{"d_model": 768, "rope_base": 1020.0, "rope_fraction": 0.5, "qk_norm": true, "tie_embeddings": true, "parallel_block": false, "optimizer": "adamw", "lr_head": 0.0149, "grad_clip": 1.0, "final_lr_fraction": 0.0, "seq_len": 2048, "steps": 7135, "dataset": "wikipedia_en"}
Each number is 128 + 32 x the weight over its row's rms, rounded and kept within 0 to 255. Layers, rows and columns count from 0. Numbers have three digits each. The size before them is the row's rms in percent of the matrix's.

# layer 8 MLP down (transposed), 3072x768, rms 0.00898, rows 263-312, columns 640-703
103:144144064148133132124141146157074090089130107142163126136123155138177124153138094148144105131149126099180112133091076172066115146087100170084133136090152109135140151156074164147105137132121137
099:099138115152111164158107094156145125099133133081105202143121102112129085147086121101122113013152162120173102095080182101088162098030150134152132136131095146123143162159105166102066144142139111
100:087133090088183106122060109138128136048119126108146119200113190135157120112141090091184176180139101070102138154118131077146121125111205132116079170150101106138109142169127133126128124087135097
107:129075115070094143060116091149105123139100092115153131134201100087085145137105149083139100135097081089172109126146166118160136154203117128121122041089121121180111111178135128094124126112159091
112:111179146170108134195088142092131131077128104121100142140081121131068129122102153129129118157146114097124139100155057122151183166151114200122192127116129121112116091116157131155119096101108120
102:122113132130161110110059141130162161141104073189063203170070174084048120072172132107150079128154100150139138130202121140148113167078130179114182155054057085092127119147121160136137153134089173
095:115163178043142117088132178176116112136137103182122173134125122192094031122076137166104098114080103145163116167148181184114125197129130097100104125099134140121162172100109115139175104115082114
108:175171092114186155112186084132110143091115137124145123197050158198125141155175123108139195113078125158168158135071137054124110170099095134121058201145132115151192128157136165092147148118157086
095:181152087167140090235178135132142072127165095115096153165156101143132122126163085119165079148174107095151135066111165193076162117139113087199112185097143162122086152118158141118123074169110113
099:171134108113136139209059153143147082148137135121051116128107097124134113092117159176175166098124136123081131177125096195120112172127131100134144112070135141138119092124121099114161100119169088
093:110115148137060156181095056122097113114166119137111141122123136097099169111102132132154154117125179111148088137059140111139169118102042143165145126127132160154155174099166079112149089116153142
099:077061120148149169133097130171157106182079181097097149086155149060131153117157112098157087091136081135138149115115117147121096083070143152183129146132193137068103069083167125118123130163153147
106:094156162110189113151151074131123164136140105152101171148159048133068165130124128118096106098172147137098099118081143091104146112129132082112138111100175164104153073164089144110100129152121111
096:119157152150159135077104110171110153164117126082132137199144148127140162106102135075157163143157095081079130148082172081086102092105156037117121207190087134185146154142150100162117099099115105
103:170110127104116122140075155106111188149128129137172192165116138115145074152108099069149059084099128139142131108101143130155161161094088145172116121117131154199120138135073141140076157093108144
084:159123191152115086174189155121126125137137115137132147164153138081185159104112120155151114162096077165166109148174120125138135112101154137130153098133104131169107076096128102092144106115109107
095:119239135124129196168176117078123091123120156144128122114126126149130075130143116145124134187082064168103151143107174094178130187107174185123144148191156147146158138115161149199183103096115167
102:143188130116113153137128159115145157084133137125068121131151096124134154154111158125120102157151121131171168089113147177090108122145107186162103107104134159149104121095164133096111171161155137
110:181214127090118151137090116129106181114175107114154150105153099116144104131088114099100115148167208143120105111120098089127118085063152141173151132099159121089123130098154147131179155124115192
102:176159105146146153061103097121086151119135140134160081144121107097121143127164110098143165118102101111056116127118139081132110157149150118147133127150161120098198153097124102154104157119108134
107:100100094125157126177130104118153133165161133114167135121106106125114114095174113092088112064076086126102118092137077041098092158084093131098141129065142109091106115095123187099148178114129105
086:110161133127099116162167131194094093118103168104080133101117118085181103089152138138162129105144187108116103105075093129090105140166069102132070126125116087133190106189088127147141123134127167
099:154128136100118143115144118164128101148179095127170169148114172095123116142099156175146188168152160146123077099172131150144141122141154197145160130095091128134143030133122129107162121083107176
090:144084179143170103130107118146126115076122120148103114153112131107158162123112134173181144130189170128155108095073144075096123112194178087122152152115111172118111125142161156149091135136148144
109:129076058097142117075194180139107153113066144083136167137173104150144142125154118087148108155147147136101147121110222117110139167109110077119150189176084100110165088148084129177203145124087085
098:087079129110085134129101151113141118127099100171085128090177088125171126114107094123156061152135098090148120111126119185136054144159147142095145162084148140206127145120117114133152171138131111
107:078137113141117149090132088111124094137169124131158145114078147125103163101148186112201150123160094177143126116157109067078171110087151140151101118154088155103122196152164150139193065136137151
094:100128059121134167145067163089129170109109102163158119139086154128135107128160135167148138081106096114190143149159059138140081107154107192113144119147087134094198088195128124123119052244123111
098:199143155129139135196156065169119160139121165143137162147186158144043133162180138137104159116148104164141101030183159050090105220100180143112134084176143117100134118160174138159155115130106089
106:142081121116118154130097086091097134076127114130118114122133134114116152104166108126162063170139157140143093165110112069133106089144112171175130049076141133126163130144153147151160108070146107
097:079144198166139227157139191050151050108090096164136124082134143177133137112087091143134060144201149116134169088098127136128144090174119124083133138109098145191141100107104107146125133155082132
095:123103104164089125117174150181088101150114106123133133170150101197104129132140099093114134123106106116192153105078122094112129136113182144162106107125110140115153133076151113134162065107148146
106:132144155134111063178122143152185170137098108101086118170095139147099094094132045082134126113159105085141140064149085176139131079140105127105158175127105109177069201136129155072171063145142093
100:138129101154166201116145080140102147152154112082131160127198216124168163184149183156093180121152088122129109093100072092072165126116129155102150133094121121173121102095088205156132188160159163
102:090098120152133109123100111139184072097128118106152151142112142138183077069114097150142112152129162098066135130107113127150112102144107112122088082132104120087121127102139198151159131130171094
102:109131122151102200092115190090109101116162103155147094166125137168113137169114125104156050164117119082077104160140187134121165108134208069103143119117130146140131120086169158094115046060116111
109:177167123160131078199073089120079145135169129134138168117119160127130118156134115146107132174169130116144152115181138169099159130152165142120117048051116109154112109126155090097114134084181141
093:136134047105114121123103091130113097112174134149151082136156173089095209161116133071153128169135148089152190145141198166066143081158118171178126139155118099121160171080165140105157077086158178
095:117104094111165091122093085028144119113112097133145113106124124156092180121126122237143105034117140152101169138109152147047130105139116167086103138098078128153136094108118109105147123162117157
101:114135139140162136126086060137132181118099162114136110129069179117087154123136156152147147159120147137117181187161110103162111066116072118145084070139153137103126115150124180141132174117116104
100:151131092106123098136097179163137140133150125135159177143151114127115111109052181103148104174133144098114180139145151157129124137110159091078155139083097186171115087135135124092142139113158066
087:147119130106167104158093145125098140161091139052089125166088172049133150117141095141144096182139172110109083121179155115136141126148110134142086113122135133215165108137118116107128077140112160
097:123151106133129127160129074078118089088111083117149148145124203165137068112145136147129120122177119106102160096139144168119155143151156168048095102102104166158212152147090166106111162111105116
103:112147085117093073107148107183117097125135130149107142131158114121140061106141100153128183102122166176095137162089188065138173141103132112099153133101101134118131129135107142084154145119143164
095:157116124167088113152076162124104167090091163129163140154132110130157141163175101106135205112151058076170115128128155123171124140107110074150043153118191063155076084097122104111113073130170135
096:148073130122104085126068082125148209124087111084125123136156124173120174140113150126146147146112135120114157179165145126119092085137073147121132122172153126206115098105154131156145144138130137
101:127125116144125128132162125191151149108158125100046076156111112084138062166138109096129132150154100124132041113119153122186082105097148135116115122154124060133102164100162079052130127086133122
106:088182069131156178153106186172110146123092160178105116127120144157110068112142100148132193144186102148084111141142106102141089158126207102066137142111030153102111151161186129134097205127148120
087:154121112114101150108171176097142190170079191118152153133136162140148151110117145089140124104099055083112114104112151155162100153108155112151138089193112099150117134120161111119161111093108161
109:130127104112123158086104130124158094096154110144146122124122155143156157088198155102102108140167103093136109158180114154162141178158091147131143158132096079141192106151110142106148103151107107
# layer 8 MLP up, 3072x768, rms 0.0178, rows 264-313, columns 640-703
099:111151120105105166086159184162125132111191119166124131106097211112152112088136130130186045124107173102140130075169123149115172123144125165132125077065090201130113141115104202110098103106098119
101:160100144136150094130097156132110153146103081167171148147138141217132088101138103099121154118140099134146090124199124186109126126130094147072130112097091152180108134113105106114195126128127097
099:163112167130068154088126170121160101118083131118121101163151148137185051090125130157119106140144114093147126142094148117116057125109131132120110108198109085145150183174131126113145166088117158
111:105138155169133120116088101137078118122090184137111116090150134095110154160097119111113137112131066094140121039150132150098095128147107083129107093121151135139175100076130155064155097123124112
103:168143084110153229188160128114111113138122150108139169071111154118200051187136073165114169114147121123197149133088154157116068105104138137101120121116138142097123134134123172129152099105139082
101:144096141130099167081112095106184142150119185123054088125102134123114158152084129081118112131130094088138068153176119090151116095083145180145145152149132163197135115152115136105221148076161099
105:160124113122194157149081195096187155186104156114186137141123173150136150089090098132134109193129075146091173120162169167096191079127121146108099107080194120089164086113114100155195138104127138
094:139156151167042105172091109118139115093107137141112138156100087111136144163151144103088104142132147119183123137081139120141106092159126104184139171108095140166170100180147133131124098167090121
100:100139138119122144157136133126125153140098097123168074143175139179133137206073088131193149146119108060104159117102179112126150123140179076159117067156134134151148141144129133157117127082137104
100:156168087185122118117135092113101169169147187163130120074099113092109169166116163026083170147156087190161135057123097109145206110141119138119095089089111127170126166097093162189128129128167122
097:094118095111189160199118116118147040121152188168139091135107146157138148182169174174148104138106128131156173138114114125100106149136113178172080166071131148099138127101116174092072114062078086
095:138080139221071096167066113161110077061147158167145159138147120132088079099162099113167115129118141137124054178164173155121096087158145101118136181140134065079122107110119103146152144110084134
100:139126103094170159133117152118094163123129103114164135104148177127161172142109185045115174123130122092145145099123086103132122113130134194196103137144045184079078135106096162123160141083062149
110:129134110090100098145159157109118152105094152089174119127138144114091152117084146122149163137128156152154086112147109134094167072136173104130161121142101145148125162117124103177068064106065121
084:146114159141183138176116080139068111124162116108112136049128147086089134123139157187122126121092160131151132152159058147117131124225061124148131137126127168155166089096135124142128119155113073
097:118107153138170123128100097147152127152149170155129053122097119070083146109068136161130151140152128124177087073111162111128133133096153104095104143118128137138139143121154096136117116107160068
098:168126156170117114086122126170151157173107085099096085087111139153177088151142078128105139155064101102152108136176094132158092207111107125109147140164181118157112131146151140130170133109129089
107:158087086154107164158138116137154103150147085164071056158078147094176110148131113078118231092111128119110133131138200108148101110180109055162127103181145155083159123136136107121162143165124136
103:117127128130091114124161146144136074138130130141142150137151144095126068105134104180099153115111086136136169148087111078093119189127181150100161134167107162136145128143106198169171165099093170
110:081126081132108164127126132125170124110159149128119118131158154140142088112138129121153196138137135146120136156136129141044137100098142146075059120102088142201196203121081089099136133134119140
083:082175084148068116111116143115098086134150147115061150108151175108148123063148126147177102122139068124131111101145144092080164157155148096046084112178138153091175131114078166152030093178097106
095:120159137120154107203110154152136136068132179150104095137171103129175113127160086127077122083204096148077174113160128107087125171171122110142107138145119116089134219109114110143140133148144132
090:154117126082054133143168098154151130191114111103115142113096147114100150078108127164148139148162143090072131181171152149135053185092134085078136101110111107148107138113112123116198094130128115
104:077178092133131130097118230187109040139166148131147121128127086104066123176114138091187155094138111119179145138158080068167102131190122139100122083144113193105111135077129162126146191102176097
099:167120144230123145119143048142131142142217127121180145100170116154084121147181026141154086150159146103085149152083154112111181136171106175082088154131104112105151090096112134134155080151104087
100:147167124161097151144076096156146100120093206213131120136086139142109116123149085112102084148184113086157107169136107136085111191136112125074160135075165115163122146187144188129116079145091156
096:154129132192090102112192115166139128153141134126071141130108166171141113077152172091094150132138139144164138153120101124086094112160112131107157157154109092160157148081095132171139181121129186
099:119157136162167130149136132101148136181091145099172100147089113154133127143156115104083127176141133109193146141132110138128151085115136094159111115162156206125128090081121128167155200102168135
108:065123139185153156139126178162113119101144168149107157130102110101107152141090140126142115105186104145124127110125158142140148111117087127185160170110132079109165101141175096105139093157110132
100:207075120120112145159076181161085083180107172076118079150082157102083135071135070139125108096129121121120146080128095137171180081175098102135170119078097173150102132124129076095118122122090102
093:132141166131148142157166075170100152134125139136142153136105084182152141173146118086174073139151102127151115120095203118077142135151077135126163174103129109097136138102109115145150081131101136
105:128105138142150159221091113104131146144134198140130127094134167135145109189124140129109202109145151127123101122114143119110112143100148145158136175118123120072144123116146130090079079114120104
097:177094139121045128120111131112141112153194163157127147108150103095119141140177112094150087133144120190130099153189113165082133161192134095148157072073089086146125107123138106146156101170109096
104:139106132139120138105053095125115164141113170103143136156181140078037116105141120118139135207100131088103121151149120172144176090179099056137076119050080141170147082093133130138151101156079122
102:165093136144118176171119100183121152127126131125139131077102118033108135081087112179128194122132104111166141084120157097108172095153140127177110122200164132167185131105149108122169082110099143
105:183153143121098089095138196159098134105120153149109134159083156121056071104154120135073145077158085067137132098155129141114128166088128171181066057132110142151121070146122145164121099096134107
099:176081123164157104078161157082145128119119073127128103136099181133165068130123147185141149119117098124114089105141094137130127165129127140164066122157127158163116168142141136177154149119158102
097:119167116068137100149092155109099131167130073126157113151162104100094117095206154202165140125115155123107103159110127123111131095122142144155102074127166138096115096106170131111092158144102137
102:117116112104084093104099142097101121122105083093138122110124132119096115138103118115130226188122129092129188162138095152138195112180138144078122089088156158122131125178161137133116158182150094
091:157163153127073152089106102147118118134129174100119132097127138090140146135137152113130126103128218164100070162113095075143124136200108065109115121077074138147125155146107163122196110127107117
093:141143126134134110141148104097132152112149118130106145160102131057131168108126120208136139131154136134121091127112134130142053109145104097109081120155171137139154127102108121111188135191116148
101:143143113088143152095151115160139128142080156159122134156167129086145122116129143108110107148112102090070143113093197120068123087121130214164129187209173068100138116070128086134168195141130142
103:142118089136153116169142169190145153146123157102087111150138160113096090150083105088100138121107100139168145177110117102144118118090082181138109126105202105076090255113114149151174080152086159
093:085132089123217112147139070074145101125168149155104090125125142183127150168130161179162090129093116107160176177140133122140140071116154128112147117122104177114099202107138144136130083165147114
100:131166124118133129095164058158132119121096128159123081117092117138107148106161140129139169149102093131159125142104134103131162116204152085131137162163127129129203124138144148175163112109139132
101:158125092117150147033090155101103166139069085110114093176098125128114117141123094166098093128119150111102129094180157114101174159166129101146086185048155146159078086160104167121110086125130065
100:151133159135109090100080154134136141159098153112133117135100163109093166127160135128113203093090159171154109153100146117108155129130075099166156117079109106110091066093106096118175141107121127
090:091134116131182101107078095166119163119141192148140162135074114120060156190152144123142192114132147133168077112159150128147147144186112123102098160133078112066147135140066149144147092143112113
099:163055180143140124108126169182192164133121114068148111132125146144082146114046107162113091057125105077111104132111155080116063113085117169126182110124126099129110179142191101168181085104123143
100:164141130183088151106127154133192084053073124157142134115071159152159096093092180078160174176141142089075127108131154201141150121069136106104124121103135099135155074105139104117112115099140126